Weights of a small GPT-style language model, trained from scratch on English Wikipedia.
Size: 14 layers, width 128, 4 heads of 32 (2 for keys and values), MLP 512 SiLU, vocabulary 2423, 2.84M parameters.
Architecture: RMSNorm before each block, biases on query, key and value.
Training: a variant of SOAP for these matrices, 101M tokens, 3083 steps.
Each number is 128 + 32 x the weight over its row's rms, rounded and kept within 0 to 255. Layers, rows and columns count from 0. The size above them is the row's rms in percent of the matrix's.

# layer 7 attention value, 64x128, rms 0.149, rows 36-63, columns 0-63
size [125 126 123 121 120 119 108 124 125 114 126 115 130 111 120 115 122 107 121 124 100 136 122 116 128 102 132 121]
[[131 125 132  92 119  81  62 123  92  91 110  81 124 132 146 156  94 190  68 175 129  73 127 118 102 107 173 122 178 125 102 106  90 120 131  80 121 165 151  72 145  63 109 164  75  91 119 168  76 128 173 152 161 101 107 141 150 129 110 148 155 153 173  83]
 [146 107 141 121 146 104  97 143 210 184  96 115 140 195 148 135 138 197  92 146 167 131  97 106 125 100 150 162 136 152 105 115 136 116 227 111 130 129 123 162 124 166 100 175 129 156 113 178 129 114 157  79 166  84  94 114 107  84 130 161  97 122 138 140]
 [ 89 108 186 121 144 142 124  92 102  57 128 176 141 139 150  83  89 178 217 162 122  64 146 159  95 149 184  90 115 118 188 139 156  90  58  87  92 122 129 122 104  87 156 121 146 124 114 122  91 100 187  86 118 104 129 143  66  71 134 171 138  93 131 117]
 [161  91 128 118 101 124 157 123 106 128 112  92 125 163 100 162 106 135 117 132 129 141 114 165  96 129 105 107  91 121 141 137 106  87 126 124  92 128  79 147 163  84 138 143  80 148 117 143  16 124  70  54 186 106 142 134 124 109 157  55 158 138 103 101]
 [ 90 136 171 109  83 125 127 119  92 177 139 148 169 107 139 186 164 126 142 167 164  85 176 149 116  71  83  96 117 129 136 121 161 186 131 155 143 148 120 160  48 141 137 134 157 105 133 143 123  98  63 147 139 168 155 164 165 174 135 124 112 124 115 120]
 [177 168 105 117 101  92 179  56 122 153 106 131 107 125 167 100  83  95 142 178 100 131 107 203 155 151 120 149 154  63 163 144  99 134 138 137 131 151 100 135 111 161 110 126 128 128 100 103 152  79 116 173  83 141 126 146 160 120 139 105 168 213 116 135]
 [115 143 129  76 149 172 133 178 146 131 107 104  94 163 167 161 111 121  97 109 164  79 151 150 118 121 188 188 132 122 101  95 104 161 114 188 112 127 117 114 110  97  93 140 109 123 135 133 103 103 117 162 120 115 114 166 112 101  99 153 103  38 118 172]
 [138 136 148 130 158 123 123  36 144 148 130  42 103 130 166  70 151 131 179 119 137 147 190 133 178 105  92  85  91 133  97 119  46 143  93 107 131 130 122 144 136  63 141 122  78  91 115  75  87 145  97 133 119 148  90 160 189 137 190  59 105 152 125 147]
 [134  95  83 134 127 158 115 148 103 100 149  87 163 133 120 148 102 120 125 114 148 158 110 108 103 114 139  90 173 158 160 127  54  98  85 127 111 160 126 157 120  98 106 142 104 136 124 161 125 168 140  62 147 190 130 121  77 163  90  83 220 167 138 138]
 [ 64 101 135 196 112  90 135  87 192 109 150 127 111  65 136  78 131 114 122 146 140 126 133 165 151 128  97 123 109 141 158 130 145 132 104 138 184 111 172 181 136 152 101 145  92 168 101 130  82 162 148 140 146 163 109 130  74 137 164  94 188 131  47 136]
 [153  99 120 158  89 127 149 110 166 110 143 141 156 113 158 114 108 142 124  87 142  99 150 105 124 101  83 124 113  92 162 121 113 186 140 120  68 100 136  94 107 125 179 127  96 133 203 151 126 111 177 176 132 177 151 196  73 146  71 106 139  97 186 136]
 [140 103  94 118  58 171 159 146 132 148 144 190 122 202 152  83 107  58 173 151 150 110 110 102 139  78 142 159 173 136 196 140 108  88 125 135  98 117  63 147 128 140 146 121 110 113 155  96 110 153 160  60 148  89 139 124 104 110 141  62 130 128  83 141]
 [120 118 115 167 138 182 200 112 160 111 160 130  90 141 216 132  96 139 146 139 140 141 169 183 163  87 114  72 133 188 165 131 128 144  93 151 138  60 141 127 128 101 115 143 143 132 158 153 157 133 129 116 118 141  91 119 149  68 158  78 111 107 139  76]
 [118 111 111 105 110  95 137 150 172 164  70 101 174  57 113 121 197  79 131 168 119  95 146 165 164  43 119 149 142 106 149 100 128 154 108  86 162 166 120 139 132 167 112  94 188  93 159 109 131 148 198 184  92  96 118  62 147 147 111 119 102 174 128 168]
 [138 118 165 107 149 142 115  93 139 124 155  87  90  62 171 114 146 114  73 154 126 142  80 164 114 132 105 103 133 127 100 121 146 204 133 177 162 128 144 136 137 139 111 108 110 154 136  73  96  64  99 127 135 166 152  85 120 136 161 155  90 133 154 122]
 [165 137 132 127 137 132 122 149 162  99 144 113 109  98  76  93 107  71 149 179 126 110 172 104 122 206  89  90 163  86 124 173 124 104 117 116 119 180 130  92  69 145  92 126 123 155 196 171 147 176 170 113 113 127 106 122  85 164 132 100 110 176 127 132]
 [167 122  95 141 136 127 204  79 159  84 160 141 113 122 176 143  76 127 188 125 193 134 157 120 115 124 118 110 120 120 123 104 105 157 101 107 170 173 130 119 131  79 130 186 168 169 148  77 101 180 165 118 201  75  90 120 146 163 144 134 152 106 119 124]
 [ 99 141 134 142  87  75 102 142 138 109 116 162 110 153 180 186 128  47  66 152 141 135 133  77 111 136 159 147 153 102 124  84 102  87 156 122 140 188  81  51  82 128 143 143  96 129 132 133 141 142 125 102  92 158 165  92  91  50 104 167 198 141 161 115]
 [ 94 127  89 187 133 111  96 148 134 211  84  92  84 102 127 130 170 140 134 140 153 103 126 111 165 149 124 155  94 171  78 140 160 157 164 187  93 135  82  62 124 122 150 129  56 138 150 116 103 154  76 124  87 172 148 116 163 169  99 139 112 134  95 172]
 [154  89  72  74 138 196 185 137  86 175 178 139 112  92 154 152 105  78 129 148 119 175 131 148 161  96 126 140 127 184 109 104  98 125 145 128  81 104  68 115 148  95 105 183 146 116 176 132 132 175 187 115 148 134 182 110 151 107 122 138  78 126 106 133]
 [141 173 133  79 124  97 119 150 116  98 137  65 105 137 170 138 123 207 118 132 131  86 117 148 174 148 128  56 105 146  97 108  88 129  26  82 131 180 148 103 130 121 151 154 126  92  61 138  70 102  39 160 134  95 126 160 164 112 117 126 203 133 170 172]
 [151 172 183  72 104 132 109 162 145 142 141 166 145 110 167  64 132 137 146 159 115 160 117 178 131  91  98 170 105 109 145 144 114 154 113 206  43  96 140 142 159 191 100 132  98 151 123 119  94  91 149 183 169  89 118 157 140 129  95 143  90 122 141 150]
 [192 163 144 120 139 120 142 151 104 136 130 187 131 139 124  62 129  52 180 114 129 135 150 180 131 168 161 112 146 109 158 111  82 164  77 126 116 133 145 121  69 157 112 134 103 145 178 131  49 129 131 115 142 139 101  97 143 137 110  87  94 108 166  92]
 [123 101 119 128 117 149 115 165 181  70 123 133 109 131 187 167 109 107 126 157 122  78 152 174 114  80 122 164 104 159 134 146 114 103 127 131  99 161 135 119 183 120 110 124 106 137  64 195 104 122 124 197  89 151 129 141 114  96 122 105 173  98 125 103]
 [ 73 128  65  95 207 128 160 212 134  92  78 106  95 112 112 110  94 129 178  85 132 146 115 102 113  97 105  96 103 180  95  94 121 147  95 161 163 126 148 109 191 155  82 135 145  84 114 121 115 146 170 134 165 103 225 148 149 130 196 147 119 164  74 193]
 [112 112 102 140  90  66 150  77 143 166  89 187 192 113 128 157 153  96  88 115 128 196 112 124 164 123  68 128 109  68 157  82 105 183 151 147  81 116 184 133 113 142 166  81 166 146 156 110 162 140 151 181  96 185  89 142 166 125 126 125 153 109 111 132]
 [114 155 149 184  98 127 141 119 128 155  89 160  45 123 148 127 125 139 105 168 153  68 159 122 178 171 163 173 150 113 147 110 129 118  95 142 130 162 195 135 123 140 135 140 140 137 100 157  74 138  92 143 121 198  92 129 134 151 178  95 173 115  86 111]
 [107 147  75 117 150 107 128 182  71  58 160 139 186  84 100 101 107 102  96 108 172 138 108 211  98 113 161 148 200 161 127 140  77 105 111 161 104 138 136 170 145 130 147 107 172 166 106 138 118 134 159 131  82 115  90 113 107 165  81 109 116 114 165  75]]
# layer 7 attention output (transposed), 128x128, rms 0.142, rows 68-95,100-127, columns 0-63
size [131 132 124 121 130 125 115 128 129 120 136 113 138 120 124 113 136 113 121 131 115 143 131 121 131 114 136 119  73  64  82  76  73  68  75  77  79  81  66  85  64  87  82  93  73  79  82  73  81  68  67  77  80  79  73  85]
[[144  85 154 115  54 106  88  99 145 161 114 110 156 198 120 100 162 148 117  84 173 153 140 153 197 129 174 140 101 128 116 138 164 144 158 110 179 144 102 139  95 159 193 118 117  78 135 123 105  69 116 154  73  97 121  98  83 116 120 169 159 170 107 184]
 [194  75 132 152  88 118 156 169 120 114 130 135 150 140 193 135 132 142 142 163 168 134  36  65 153 143 127  89 213  85 116  87 158 172 161  59  65 135  81 134 112 120 173 154  60 186 127 178 127  98 122 110  97 109 114  89 145 177 163 122 134 100 161  85]
 [102 159 136 101 130 131 113 155 132 158  81 138 129 112 136  61 101 109  66  65 143 111 154 187  81 138  92 214 134 148 122 111 122 100 187 109 119 104 135 152 128 115 156  55 175 127 137  99 135 122 122 173 123 107 180 129 136 121  84 121 124 151  90 111]
 [177 146 119 124  87  99 148 153 122 113  64 145 129 110 111 144 139 108  97 105 184 131 136 153  91 109 156 129 123 113 151 142  87 121  81 156  56 113 118 141 151 106 123 147 122  89  93 166 177 100 140 119 103  81 106  53 127 235  49 125 137 167 112 127]
 [137 112  83 111 143 157 163 124 118 135 158 130  99  94 105 116 112 151 179 196 163 116 111 213 185 162 120 104 131 146 155 125 153 115 109 102 135 120 119 125 166 107  92 190 106  76 117 134 110 123 135 111  90 139  87 149 137 100  94 213 163  74  98 196]
 [166 157 140  81 140  73  86 114 129 131  82  90 139  87 116 121  97 149 138 179 101  86 104 131 147 133 134 193 126  37 128  77 124  80  99 125  96 128 107 169 123 162 111 136 103  61 133 173 140  72 120 178 131 144 128 135  70 105 149 129 165 118 158 156]
 [139  75 124 128 156 155 123 152  55 147 159 154 126 201 154 163 132 186 188 104 126 165 137  99 170 120 163  87 103 132 120 109 103 134 147 108 160 174  81 119  64  97 108 149 171 108 127 146 175 106 136 115 118 129 148 105 125 206 151 129  95 101 173 158]
 [149 115  61 102 120 166 186 139 125 133 161 117  62 118 120 204 133  88  33 119 111 104 154 157 151  88 118 210 149 133  81  91  97  60  97 112 185 196 105 105 132 157 121 145 119 155  80 157 161 126 158  91 138 100 135 107  91 142 102 147 150 141 162 183]
 [168 125 127 152 135  96  64 119 130 129  67 143 154 150 101 133 113 118 103  65 173  94 134 152  87 118 176 107 137 143 140 120 140 124 165 154 169 145 201 156 174 107 126 128 139  84 105 138 138  42 136 118  94 137  93 189 161 126 124 184  74 168 155 174]
 [148 172  88 116 143  93 129 104 119  52 130 120 153  98 162  79 110 137  93  96 126 124  38 189 105 176 140 114 162 144 163  93  88  83 140 119  80 120 109 138 119 143  63 175  89 139 105 155 186  81 157  80 118 135 155 129 104 157 130 141 109 121 159 106]
 [135 124 188 135 141  96 153  92 156 141 193 164 159 153 109 122 126 136  56  65 124 142 227 130 110  99 119 136 114 138 136  94 162 103  84 160 140 136 137 119 124 104 104 113 124 124 152 122 163  62 108  93  79 213 158 167 129 107 139 106 164 114 143 210]
 [151 138 173 167 101  83 112 139  89 152  82 170 160 155 152 175 100 151  94 148 127  86 114  84  89 107  78  99 152 102 143  93 136  89 153 141 105 167 142 107 113 136 109 141 117 117 194 156 125 125 131 145  89 135 106  67  81 118  85  92  54 137 101 139]
 [133  78 117 102 107 137 164  90 144 150 120 121  93  92 192 176 136 137 112 153 220 170 161 118 186 136 132 134 163 110 144 157 110  40 163 119 112 112  99 146 125 102 122 159 159 161 155 170 171 142 177 119 114 131 129 120 191 129 106  93 172 135 145  98]
 [101 124 131 106 127  68 145 110 109 152 104  91 144 135 160 157 125 158  96 122  84 189 134  62 117 108 104  78  88 124 119 118 115 140  82  75 148 210 101 117 154 152 143 183 121 155 125 166 122 142 119 102 120 197 132 111 152  12 106 164 114 108 167  92]
 [167 113 114 106  98 165  95 117 148 128 209 127 110 104  71 194 132 138 110 119  83 136 129 125 153 107 119 127 124 132 117 119 118 172 111  90  88  84 121 122  54 155  86 156 151 200 104 147 118 160 139 156  58 129 143 137 125 129  75  94 162 140 160 139]
 [135  90 145 164 149 149 147 150 139 110 136 136 146  81 147 178  75 101 119  87 144 186  83 100  82 114 139 161  99 159 106  83 151 149  86 184  98 159 135 147 105 126  98 151  83 145 137  87 147 145 127 146 157 103 182  98 138 170 114 127  62 182 108 155]
 [141 179 146 125 149 148 153 132 147 143 122 131 173 159 105 181 161 192 105 108 170 143 101 155  61 118  63 113 175 111  77 125 107  51 161 104 148 185 126  83 123 195 141 152 150 155  73 136 133 117 119 106 114 126 164 127 102 138 108 119 138 119 115 157]
 [109  98 151 101  84 108  80 159  97 109  62 147 143 166 117 128 125 149 172 118 116 162 162 176 133 145 112  76  62 113 118 152 118  74 148  94 127 149 166 148 117 127 131 156 124 114  82 120 128 137 127 129 148 165 120 145 115 154 112 156  87 124 139  76]
 [121 114  45 119 153 163  76 125 147 106 135 121  76  77 157 196 103  91 133 137  90 152 114 111 156 116 152 101  83 160 164 142 127 126  41 170 137 143 163 194 124 143 151 117  94 121 142 104 173 159 149  61 129 106 130 162 179 149 152 137 150 107  96 160]
 [115 110 220 127 141 103 138 150  85 170 147 129 135 135 171 255 128 156 175 157 163 130 186  90  94 152 170 129 110 105 170 131 105 132 116 140 174 137 176 104 162 158  90 138 130 148 136 142 150 116 125 131 115 138  63 111 191 158 139 193 112 115  95 111]
 [102 110  58 100 103 132 148 121 176 104 141 128 120 158  75  96 141 162 149 102 158 107 110 147 167 158 152 145 135 104 166 110 101 143  88  62 187 136 113 129 123 115 148  72 136  85  83 103 199 101 116 127 133 109 131 173  46 147 103  94 162 120 118 205]
 [198 143 156 139 170 129 102 137  79 141 142  66 138 124 186  90 126 111 150 115 109 102 161 109 138 144 125 162 149  91 140 109 127 123 134 153 112 129 127 140 152 120 133  92 200 123 182 166 138 112 143 132 123  99 162 117 111 110 157  82 168  60 151 194]
 [132 118 180 103 136 100 137 166 149 159 158 176 101 135 120 162 120 127 162 157 101 158 150 165  87 138  97 144  99 173  73 145 111  82  91 219 125 108 131 105 126 130  27 182 120 134 138 139 139 135 111 133  95 135 167  56 103 128  65 131 114 147 145 165]
 [111 147  30 172 149 128  75 126  94 125 129 100 179 110 140  57 148 174 170  71 117 147 138 103  61 130 139 119 159 125 197  86 101 100 176  82  79 182  85 131  98 129 104 154 175 106 132 138 119 111 133 105 125 132 161 117  98 183 118  95 145 133 213 166]
 [113 129  90 143 111 125 100 132  82  82  71 165 147 176 104 163 181 122  99 104  72 153  80 109 159  80 155 143 101 163 161  77 108 158  89 117 177 118 170  70  77 147 123 102 154 142 124 194 155 143 120 132 151  73 146 123 186 159 171  61 119 167 131 110]
 [114 161 139 128 186 109 141 151 109 102 146 113  93  92 165 122 154 111 150 169 132 119 105 129 108 132 119 151 137  97 165 166 127 155 147 115 132 118  98 145 172 118  68  90 114  95  88 132 124 137  79 137 203 193 210 153  97 104 120 192 132  99 136 149]
 [115 177  48 121 203 168 118 159 130 127 109 132  94 103 134 154 102 144 171 161 124 108 158 150 111 140 113 160 132 137  89 158 136 124 124 156 119  69  82 160 114 139 103 154 129  71 131 125 122  92 158 167 136 100 128  88 149 122 173 149 120 114 196 103]
 [ 92 195 127 112 134  67 113 120 125 202 185 144 171 123  74  96 170 171 149 122 115 136 177 188 114  88 128  93  36 110 158  80 103 120 218 131 129 109  96 133 121 126 142 152 161 157 150 177 126 113 102 176  88 135 125 102 159 127  88 110 114 155 144  74]
 [123  74 107 111 180 117 100 191 186 163  92 162 143 171 127 108 166 131  75  93 120 133 136  92 189 149  81 127 142 122 174  72 106 163  88 158 118 142 134 114 124  80 154 138 131 131 143 124 124 155  78 156  70 111 146 138 126 131 138  81 150 101 143 142]
 [154  97 138 100 142 110 156 102 118 121  70  77 108 134 186  97 162 177 139 123 115 101 105  84 172 167 231 110 155  96 116 176 117 132 171 167 130 119 156 134  73 159 140  96 130  81 138 106 138 145 114 188 155 124 134 144 106 145 147 111 138 162  78 126]
 [202 142 123 150 132 137 129 116 119 147 168 117  91 139 100 150 140 151 109 123 109 128 141 133 135 153 178 139 177 149 102 120 184 139 110 142 100 134  76 134  73 138 128 104 139 127 105 139 133 130 144 171 104 207 116 108 118 205 102 113 153 119 153 147]
 [111 102 143 159  90 113  54 130 124 170 141 121 123 143 157 131 101 136 141 136 160 120 124 168 162 155 170 150 180 110 164 119 139 143 141 132 131  76 121 169 101 177 108 131  70 140 126  48 119 102 125 153  22 192  47 130 114  90 137 144 108 138  96 138]
 [166 123 124  86 143 133  95 111  88 118 132 115 101 125 139 151 102  92 106 110 106 166 131 104 132 140 133  96  89 132 101 181 150 145  95 150  98 182 160 127 136  90 157 147 192 111  75  96 126 130 100 108  85 186 190 146  87 159 119 139 146 128 161 139]
 [157 157 103  83 178 109 188 127 149  95 149  85 121  82  90 121 169 125 102 132  80 138 147 149 108 102  65 134 101 157 147 152 195 112 135 105 121 145  82 118 211 123 169 124 128 110  84  88 109 109 116  48 165 138 120 112 160 113  87 141 130 126 136  88]
 [134 172  66 142 128 196 114 125 137 105 141 138 110 139 119 142 148 148 102 182 112 176  99 109 105 119  49 177 131 195 151 102 107  94 131  89  76  48 151 124 134 152 142 107 105 178 141 122 121 174  87 111 117 162  92 122 107  89 118 118 173 168 127  68]
 [ 67  76 125 129  86  91 178  96  83 135 167 151 137 160 174 176 108  99 222 147 128 149 127 144  74 168 160  56 130 148 145  56  99  59 133 111 139  83 168 104 120 161 129 130 126  77 146 151 171 145 112 117 106  93 148 141 129 101  92 132 108 188 116 103]
 [142 123 153  77  99  76 159  91  77  94 112 128 114 171 132  95 146  96 124 151 117  91 146 148 149 123 103 107  83 102 152 150 128  84 152 120 181  83 175  78 123 129  90 133 164 109 130 172 144 108 142 188 176 120 173 122 137  98 142 111 150 180 141  92]
 [101 124  94 137 173 177 127 151 142 147  73  88  95 130 198 167 114 158  81 114 153  97 141  47 155 105 204 193 181 136 124  85 132 144  94 115 117  63 128 146 155  83 146 125 163  94 139 135 143 133 131 132 107 177 152 158 166 150 165 102 120  91 166  96]
 [194 107 116 117 187 184 133  88 159 120 163  75 152 119 143 145 106 179  80 120 126  96 180 138 190 193 139 118 134 104  76 162 131 180  85 143  77 156 155 127 130 149 108 111 132  82  86 119 142 111 142 119  90 153 131 105 113 134 113 162  89 110 124 166]
 [177 196 139 157 162  92 118 112 162  86 161 149 147 121 135  83 106  94 154  98 136 140 180 168 105 118  54 138  79 134 104  86 111 135 131 169 108 146 122 107  84 183 159 135  94 139 123 142 161  89 119 147  91  70 148  98 104 129 165 119 130 126 142 149]
 [119 134 137 119 139 143 128 189 155 122 145  82 132 106  88  96 131 106 120 151  78 102 183 138 102 107 138 119 138 144  96 126 138 103  82 149  50 206 106  95 168 135 152 124 221 162 115 141  91 145 160 131 129 120 104 172 161 150  91 126 137 115 117 162]
 [160 140 123 140 148 153 118 139 103 138 197 144 142 115  92 227 116 182 148 167  81 130 136 161 124 105 155 120 171 154  91 113 194 100 121 176 200 144  88 144 104 160 125 119  98 113 113 132  46 141 142 142 144 135  80 164 191 188 158  73 113 109  90 129]
 [161 112 148 123  40  49 136 113  84 114 125 109 105 161 160 130 155  59  71 134  92 159 138  92 148 156 174 176 122 136  94 115  67 144 103 142 135 113 112 125 149 113 101 169 125 153 134 110 140 106 140 112  97 119 138 121 130 128 122 122 187 137 151 123]
 [ 98  88 182  83 139 105 134  94  79 188  87  74  75 113 122 117 145 131 118 180  98 123 102  93 113  94 185  77 164 129  80 147 149 100  77 150 164 163 114 114 188 144  55 174 190 176 124 120 113 137 142 143 167 140 153 171 124 104 116 107 148  98 137 133]
 [150  75 129 108 142 152 134 137 165 131  68 153 123  96 115 157 131 158  83 117 137 164 134  96 146 114  46 180  79 116 151 135 114 143 185 103 102  91 121  89 148 133 148 114 143 123 108 115  47 127  93 133 127 135 164  51 139 138 142 107  83 150 164 125]
 [170 130 112 156 132 146 111 118 155 113 199 151 163 128 166  80 132 112 101 113 148 149 148 113 110 128 155  72 189 199 130 145 141 188 118 157 112 161  55 161 136  94 142 182 154 108 130 124 104 135  87 101  95 138  91 178 126 147 121 150 119 140  94 125]
 [124 154 128 137 173 142 148 115 107 148 121 148  98 137 143 186  88  81 169 139 106 109 141 136 171 166 102 145 125 110  97  83 133 154 134 134 132 167 144 144  76 166 169  94  96 110 126 129  96 150 197 147 121 139  99  81 112 114 125 138  64 124 120 177]
 [127  85 143 163  86 102 129 157 145 129  70 145 151 131 179 151 126 112  47  60 171 123 118 124 102 144 182 135 127 160 145 176 106 168 150 117 101 147 132 130 176  99 103 118 101  97  95 124 134  92 109  69  96 120  95 126 167 140 132 136 121 152 185 140]
 [137 135 135 159  98 145 159  91 147 130  97 138 145 125 127 110  69  87 124 152 126 102 200  88  71  84 108 138 148 159  77 159 154 117 215 146 151 137 175 103 148 158 136 155 118 111 172 161 120  78 166 117 139  71 105 127 139 137 173 119  92 148 173  95]
 [143 100 138 177 127 161 109 107  43 163 145 109 131 125 155 151  94  86  97 144 124 127 112  66 122 135 145 119 139 149  87  61 102 133 122 100 144 126  79 170 160  88  90 157 179 140 123 108  88 127 109 155 108 137 187 149 152 147 157 167 120 117 139  59]
 [ 94 138 110  87 162 145 119 125 179 137  83 105  71 111 133 175 130 158 129 110 154 146 142 144 136 133 110 137 117 109 176 166 150 132 142 154 131  98 124 150 103 151 160 101 108 119 198 150 119 122 150 196 179  98 139  91 132 120 122 151 150  78 125 215]
 [113 112 131  80  66  76 130 142 126 138 137 125 135 124  75 101 116  91 184 139 195 152  90 142 116 136 139 124 129  99 144 132 202 119 152 141 168 186  93 146 123  98 147  96 127 105 121 142 218 120 116 112 129  91 125 145 163 131 169 132  91  64  94 174]
 [176 150 135 134 180 152 124 138 206 131 115 130 140 104  75 128 159 145 109  53  86 139 177 125 125 139 138 100 146 117  90 194 153 111  79 122 137 206 141 121 107 116 160 109 137 162 125 137 120 154 147 137 107  72  75 217 137 158 110 153 142 109 159 159]
 [ 97 134 144 176 199  88 131 152 210 132 146 114 138 127 107  86 113 137 223 123 119 108 170 174 130 153 104 142 153  86 128 102 138 123  98 158 120 160 117 115  87 148 122 153  64  90 140  68 159 135  93 155  67 118  69 136  76  96 113  95 122 111 136 165]
 [145  92 114  84 151 135  90 105 147 125 137 137 171 147 128  87 160 125  82  36  84 128 177 130 138 129  88  97 111 111 122 214 100 145  78 133  86 192 140  78 164 130 101 191  85  93 131 146 164 147  86 117 170  79 170 140 125 158 108 102 155 122 137 140]
 [ 64  70 132  78 159 105 185  79  73 160  65 143 155 147 170 152  94 106 175 186 128 115 141  65 146 133 124 113 115 125 128 115 104 100 169 146 138 108 162  95 141 163 143 139 177  89 144 138 104 176 107 151 157  90 143 106  85  99 162  94 101 175 171 109]]
# layer 7 MLP up, 512x128, rms 0.165, rows 0-10, columns 0-63
size [ 93 115  93  86  86 103  81 106  93 110 113]
[[156 167 120 130 168 152 138  87 120  97 146 123 178  86 133 155 141 202 140 118  94 158 103 173 116 146 180 166 158 193 145 122 164 127  95 109 116  87 124 142 155 202  90 127 127 144 167  82  73 161  93 200 126 157 186 142 144 156 100 161 153 139 111  64]
 [134 139 201 189  75 131 168 134  89  92 122 152 164 137 146 161 133 134  67 137 142 206 120 136 123  98 133  35 137 150 157 126 213 131  99 167 138 188 138 119 109 111 162  80  87 158 130 102 132 123 143 161 110 145  68 147 123 105 108 175  83 155 117 141]
 [136 140  51 138 115 185  71 163 153  86 129 105 143 136 140 134 103 102 148 173 144 141  79 132 127 141 108 107 141 120 111 104  99 112 177 136 128 138  95 133 107 149  85 133 107  79 107 119 117  79 117 120 135  89 193 129 113 164 130  99 143 112 149 141]
 [160 153 138 209 143 161 105 117 142  89 150 110 156 119 120 190 122  67 165 158 114 184 131 102  86 118 104 144 121 116  52 118 145 146 141 185 172  99 131 111 144  88 114 150 143 172 148 136 123  68 101 130 107 150 137 162 103 102 167 141 141 199 210 121]
 [158 122 167 129  86 127 166 131 139  77 173 117 125 118 214 128 156 103 102 126 133 114 125  94 144 159 151 149  93 111 111  77 170 162 141  83 145 141 133 152 131 113  95 151 104  36 113  89 144 132 139 123  55 180 122 154 151  98 135 119 122 161 137 165]
 [137 139 121 168 156 108  84 137 162 119 104 169 186  97  94 164 160 105 147  51 110 111 214  97 147 100 108 133 106 135 139 157 119 152  98 113 107 123 110 158 160 114 115 119 141 138 107 154  58 148  95 147 178 147 135  25 111 125  86 146 119 129 151 106]
 [103 109 142 125 164 106 100 146 126 118 151  58 131 150 138 223 137  96 141 191 182  86 124 119 109 104 185 193 151 155 146 128 125 101 148 116  85 109 158  94  99 122 101 152 118 106 113  91 141 171 108 104 105 107 122 115 121 113 158 153 134 136 138 134]
 [182  95 148 105 132 134 139 141 137 134  99 146 149 182 215 115 121  88 143 135 170 120 103 142 187 151 173 203 161 130 138 172  95 131  77 162 136 130 145  82 180 151 148 108 121 196 115  99 109 111  80 147  94 133 152 124 124 160 124 184  76 140 142 128]
 [146 108 128  85  96 114 154 112 118 153  97 133  62 121 109 136 122 129 131  69 129 116  91 130 144 176 181 179 155 118 109 121 137 115 148 107 118 114 109 162 120 132  99 135  72 125 147 150 117 144 161  72 137 213  83 116 122 102 125 136  88 150  93 106]
 [ 65 130 180 149 150  60 135 132 137  85 128 166 134  92 137 107 117 158 175 133 162 143 154 151 122  74 129 142  94 121 132 164 114 167  83  84 124 119 122 130 104  87 132  84 114  83 136 119 118 203 123  93 157 177 146 137  76 127 139 101 163 115 143 113]
 [118 124 161  96 150 134 116 159 139 120 141 146 126  77 127 170 148 165 121  76 111 138 123 156 144 136 167 170 136  85 176 129  75 127 155 145 170 149 147 116  78 151 128 150 157 174 154 156 188 198 142 159 102  97  83 175 186 139 129 187 148 101 125 137]]
# layer 7 MLP down (transposed), 512x128, rms 0.151, rows 0-9, columns 0-63
size [ 95  97  94  89  92  96  84 104  91 104]
[[ 82 106 163 132 143 160 123 143  84 151 124 136 156 117 128 137 137 154 198 162 155 133 173 105 117 141 186 118 124 114  82 127 161  89 154 157 132 128 137 114 137 178 150  65 164  99 117 111 149  95 107 143 109  79 147 109  77  81 133 133  92  96 136 107]
 [134 138 139  90 197 126 112 188 180 154 145  68  89 106  95 115 132 130 148  85 113 132 126 138 126 102 136 186 158 130 122 110 113 163 128 142  92 108 127 171  78 132 162 142 138 166 143 155 116  90 174 147 114 122 121 146 135 155 126 225 156 148  35 162]
 [ 75 134 144 139 105 106 121 117  97 162  91  84 101 133  96 114 132 127 126  90 167 144 185 196 158  75 150 144  93 119 101 134  97 190 105 111  96 133 124 119 164 104 182 182 149 181 121  58 124 163  95 100 152  79 132 140 104 166 114 123 145 107 151 136]
 [160 100 163  82  92 105 192 154  98 139 108 143 156 139 128  71 126  89 123 134 157  99 130 172 167 115 128 165 109 144 133 147 162 136 120 101 101 108 190 137 116 121 138 124 134 112  80  60 167 166 189  95 172 107 127 118 111 119 146 114 128  76  68 124]
 [159 130  87 165 135 139 128 175 155 140 119 146 188 138 203  80 132 106 122 166 115 136 171 119  97  92 157 114 110 118  65 170 156  62 141 173 164 112 164 181 140  60 122 114 178 163 103  88 115 105 148  95 134  95 134 136 146 124  89 173 125 137  39 123]
 [ 87 157 140 102 127 114 158 150 176 103 122 114 156  88 156  79 156 148 188 131 191 140 111 130 136 126 188  97 206 100 149 107 149 135 108 169 154 137 132 124 137 168  82 134 132  33 136 164 170 129 124 166 130 122 126 183 137  99 149 114  95 165 136 104]
 [ 81 119  99  99 130 120 133 139 187  91  80 172  64 100 181 142 124 103 171  96  92 139 172 152 138 156  93 123 131 142 195 111 106 131 126  73 159 141 184 164 151 106 143 134 142  83 205 152  96 149 111 102 150 113  87  88 155 119  76 142 153  88 141 176]
 [131 119 148 139 172 141 131 161 127 157 163 153  74  94  91 140  90 132 122 167  80 172  93 172  68 120 141 156 150 111 108 126 121 153 105 135 153 127  82  75 149 155 190 130 123 114 168 155 171 177  88 117 112 144 140 128 117 107 123 139 171  79 161 200]
 [109 164 134 242 145 122 128 173 106 129 134 135 138 149 109 126 138  88 137 158  27 108 104 185 134 119  62 170 121 113 124 144 137 108 106  45 132 122 139 140 119 148 148 138 172 173  79  73 120 100 148 103 129  66 119 168 154 132 149 127 175 115 149 140]
 [182 164 132 123 106 158 131 100 156 137  94 203 136 143 144 107 150 124  98 122 172  75 117 159 172  77 143 131  89 182 104 109 145 122 140 125  75 146  86 115 138 145 143 176 155 118 146 110 146 115 104 104 168 110 114 104 103  93 155 138 125 116  99 136]]